{"num_attention_heads": 4, "rope_theta": 2470.0, "tie_word_embeddings": false, "init_std_up": 0.0258, "beta2": 0.98, "warmup_steps": 243, "schedule": "cos", "max_seq_len": 768}
Each number is 128 + 24 x the weight over its row's rms, rounded and kept within 0 to 255. Layers, rows and columns count from 0. Numbers have three digits each. The size before them is the row's rms in percent of the matrix's.

# down: layer 13 MLP down (transposed), 1024x128, rms 0.092, rows 360-370, columns 0-127
# up: layer 13 MLP up, 1024x128, rms 0.0963, rows 361-370, columns 0-127
down360 087:125111129117121134102135114095152147127059109123153140136143182163103169104153146130110169113139122143125154100136169163149129146111091110128131115142137138116118132132131138153158127124112113138113111075101110124134135172138120105164121081122128159112115131146149126121200149109137071087151144093110127082149116134126120179115107161097135097181105131146131092146145110124104127163129
up361 116:183111114103134161131128155133147163098090098150134124134114096075090120166106161130117113180144114117159116127144136146126114159140106154137115139151115102147143101139185090107148135139111121091193118125097122132123127098122143108125082110149126134111154096130155166126096123164093118130122162110120090066153140187125160112138109113102108134131134167137134134111147149119110139134139
down361 123:073143156156116116151086109159099091106145128147168112108115141155164120168121135081116178153095113160131126112076111111126137143141138110111134179112128119146157094104154155155117120122135122142149099126144129097088118124095162165124119145068105130143101159139118113129150127105113130106112134126098164117146115166124124117116129158154139118163137087171121151137099166091153093122110
up362 087:077146130161180112145124118095110137132154166129116076182174115101121117161147128147104114151116095114135123101081121078116146123098128133110141127126125121121158156097150158152106126139116110101112162117132132102142125126115112155094126143153134105129091153132130100140093143091141146162146154068145102089117128124099104160128149154154126147116094130144075113119181150125119146167126
down362 085:171153130056089164128154140127149158109092078141104148061114142143132122082129144115136106082160142120121120144170123111113107149131121175165147113107163127139114113116123091098155135132128097127150123125115146112108129157123147101177118082137139116124118104135156128156126103157134101099116111173129137152142136186147132136112086115109128121135149161135162110115140109149142089122141
up363 092:126086176082142118170114087144126109124154126127132124161135092097114138134097113109164150164114143102130127097146131160121102130137141171150115127110115112132100129123154140125097120170138156100143115150154133138120136110091103145094154179154148086101143095105115104169121161111081146143115101168107086127106133154165144118151145150116118142149110089187148145094154130105112136109141
down363 093:136124072145164097111131150108143170136112127105119136087091166145161155126137161094136123104140148140133106149135108100121107123136126115126119148150152121125139152110111109054183143076134114116130133091135090094143124150162141122129114060148108146133138087122147167133148138144144141090193134123083178127128127133108129120101150176146105116139117136101140108134128131168139134131128
up364 095:148140135136139128125164135124160136178129162166143174152138104087176139165118140111097122119131131146133134114104126151102123140128163166188101104122107170142151129092151125110130124110157109138165088133110158086146133131154159078108124144127087147118169135155134083101123115086164085121155093120160120151112118106132134163142125125122105128118087095138170109084133125132102133120133
down364 097:134139156119085129113115141116124095099127136125103120133154090174160121158137113110145081138134146143097109120174127118149175109097135107145113151127119092107091146171063106158158140153136144114140092119112108122130085145141164140157151106089105117132118178126126139076153153115175171158124126120160150108155117138129129132115118125127154133142142111087114144139077139133127081157153
up365 111:137187115077159123125118168123150141164126179126149106125117130118128113098128168165151113145175109142144124136162119124117174084115122130079132115128133110117151141100150111128120128115124115146159147100109128064137111095142115143096116132102105146136159122153144114137158125136120165111107120070132101096114103144105123132155129144126146141130205105130116154115123060108101143108124
down365 111:115122103169095160144134131142088102099119097150090126133146177119160108114138131138120161124143191138120179151121138113128128093153128150157103121097055121122138141109108146131108121106137151121118103169143145111078149118159144067175132107165158111137099135132142125145110116127110146099086084137163117137124128136170111150155113092134115141118115166125153126093141142110149139149126
up366 106:151156125148163156114109150126181130145139145081106132141133139146166136174168155122105092173098128117177130077096088141143129162123136134146109138120141087148096103158119143116133138176152133115143142150124101170108129122111156122161152112120111111107124104127110115090143091084123134137146136151128135103170131081093126130088145119131099145154110131118104083143091129138109117075132
down366 100:124133064142082106160139095114107116100116125153136085124128158130125109119090140139144174131139101103131175136176138125105135093144153128130136132165176123127137175166106097160137075150098166128134102134140157094120118163152145142123135130161079117150137087117146140109113086137100124130127130121132122106116121102112151101151111148125126104121145135154182151069117143095130160138115
up367 092:096109121102139145143133135161137150145125121146111128161137145145096143168126113122103130119080136149114125146108076159089122126110113108104159106131101103142131155092152130126135139151099193159145097155125155077119116099142139126109147134153102161132112152112115123118121076153115111113199150110168106111194138134096116163126119129158138154122100100129114093119142189108124143136122
down367 094:109136136111074093143134096096131113140139144123136117119095100111154101109138092105123135115117129115157151128119143105110116134146163151169092115111187089161116084149143147145133137122135135136134124106145119174161169152132127133167123149152123130104137115124149172157140150114133128141105128148118175150070108089168132105140166125087142171136141170097109146097133102123080093096108
up368 094:114097123086132153111115126112114144163112145144142130109173144119090134142153131144134080149150129104107151130160144110145104115104145110191124103118129135182166147141169120118134148105176136102127122120153128134155124156113120086111120148135090120091113118139149151138131087095129128167092114157141072149140104103158154133121111124129109105162132110144085118087180143118095132075099
down368 093:171135150121142094138125143154127114109115120141159110137072095150113127153099140174103118069154129164121108146115123121106127151112141090090134166154105094128098140142082129127136107159112133137122146183104145125123148083122142152134111102133134160132093165109112140139110137124122105126172131170078131123130141170112166118107125156141086147102124089169135114120088123103155092143162
up369 094:124133099131187125124126135127146130138135133124059121103135137132169142120129157123094120137138131135116162117099106127111107148166152115151116144126124127181102107117209156110154156153141139141133139160079135128104120100146107123084141091133092149134096121136112127137151156147104118090123094114094123147130131146109132124098157115099146151165135086112116149104140078090174098134176
down369 099:139131097139061197100174105154165172121103085149124116155155164131130129142092134129137135130129115138154125124187110107116147098092145113142139079167158144148136173117082110119084102144113122122112134119130115131118113175096091112131100138114135132125104137092143100133122100157151131132147127136111161159136126116182117150121101095115128134149133154133130148144128141157106108106091
up370 086:182109099144133156154122114136166136142144076146099116113112116095104127117139141097073130138149136130120121116103059129095136082151160116117146135107132112103098111118169101135148119092144158157190086153112132143117145081128135152117149100143109153162107104135127106112179134164121153122135123130156140124126136124105177126108141118127129163129139082124109148082109127092122164131140
down370 089:072128135125135125130128117083119163128095173112164131140115174136165143099112123127106119147145074100113146135139156078137124152099112128109126079149110135113113149132151123097139141143139144127079148131157131129153129204086098106166093154101106094096164152133119171154125101114158128100129109126116156152136107165154121114130132117158139125169125178125104122129152110144130125102132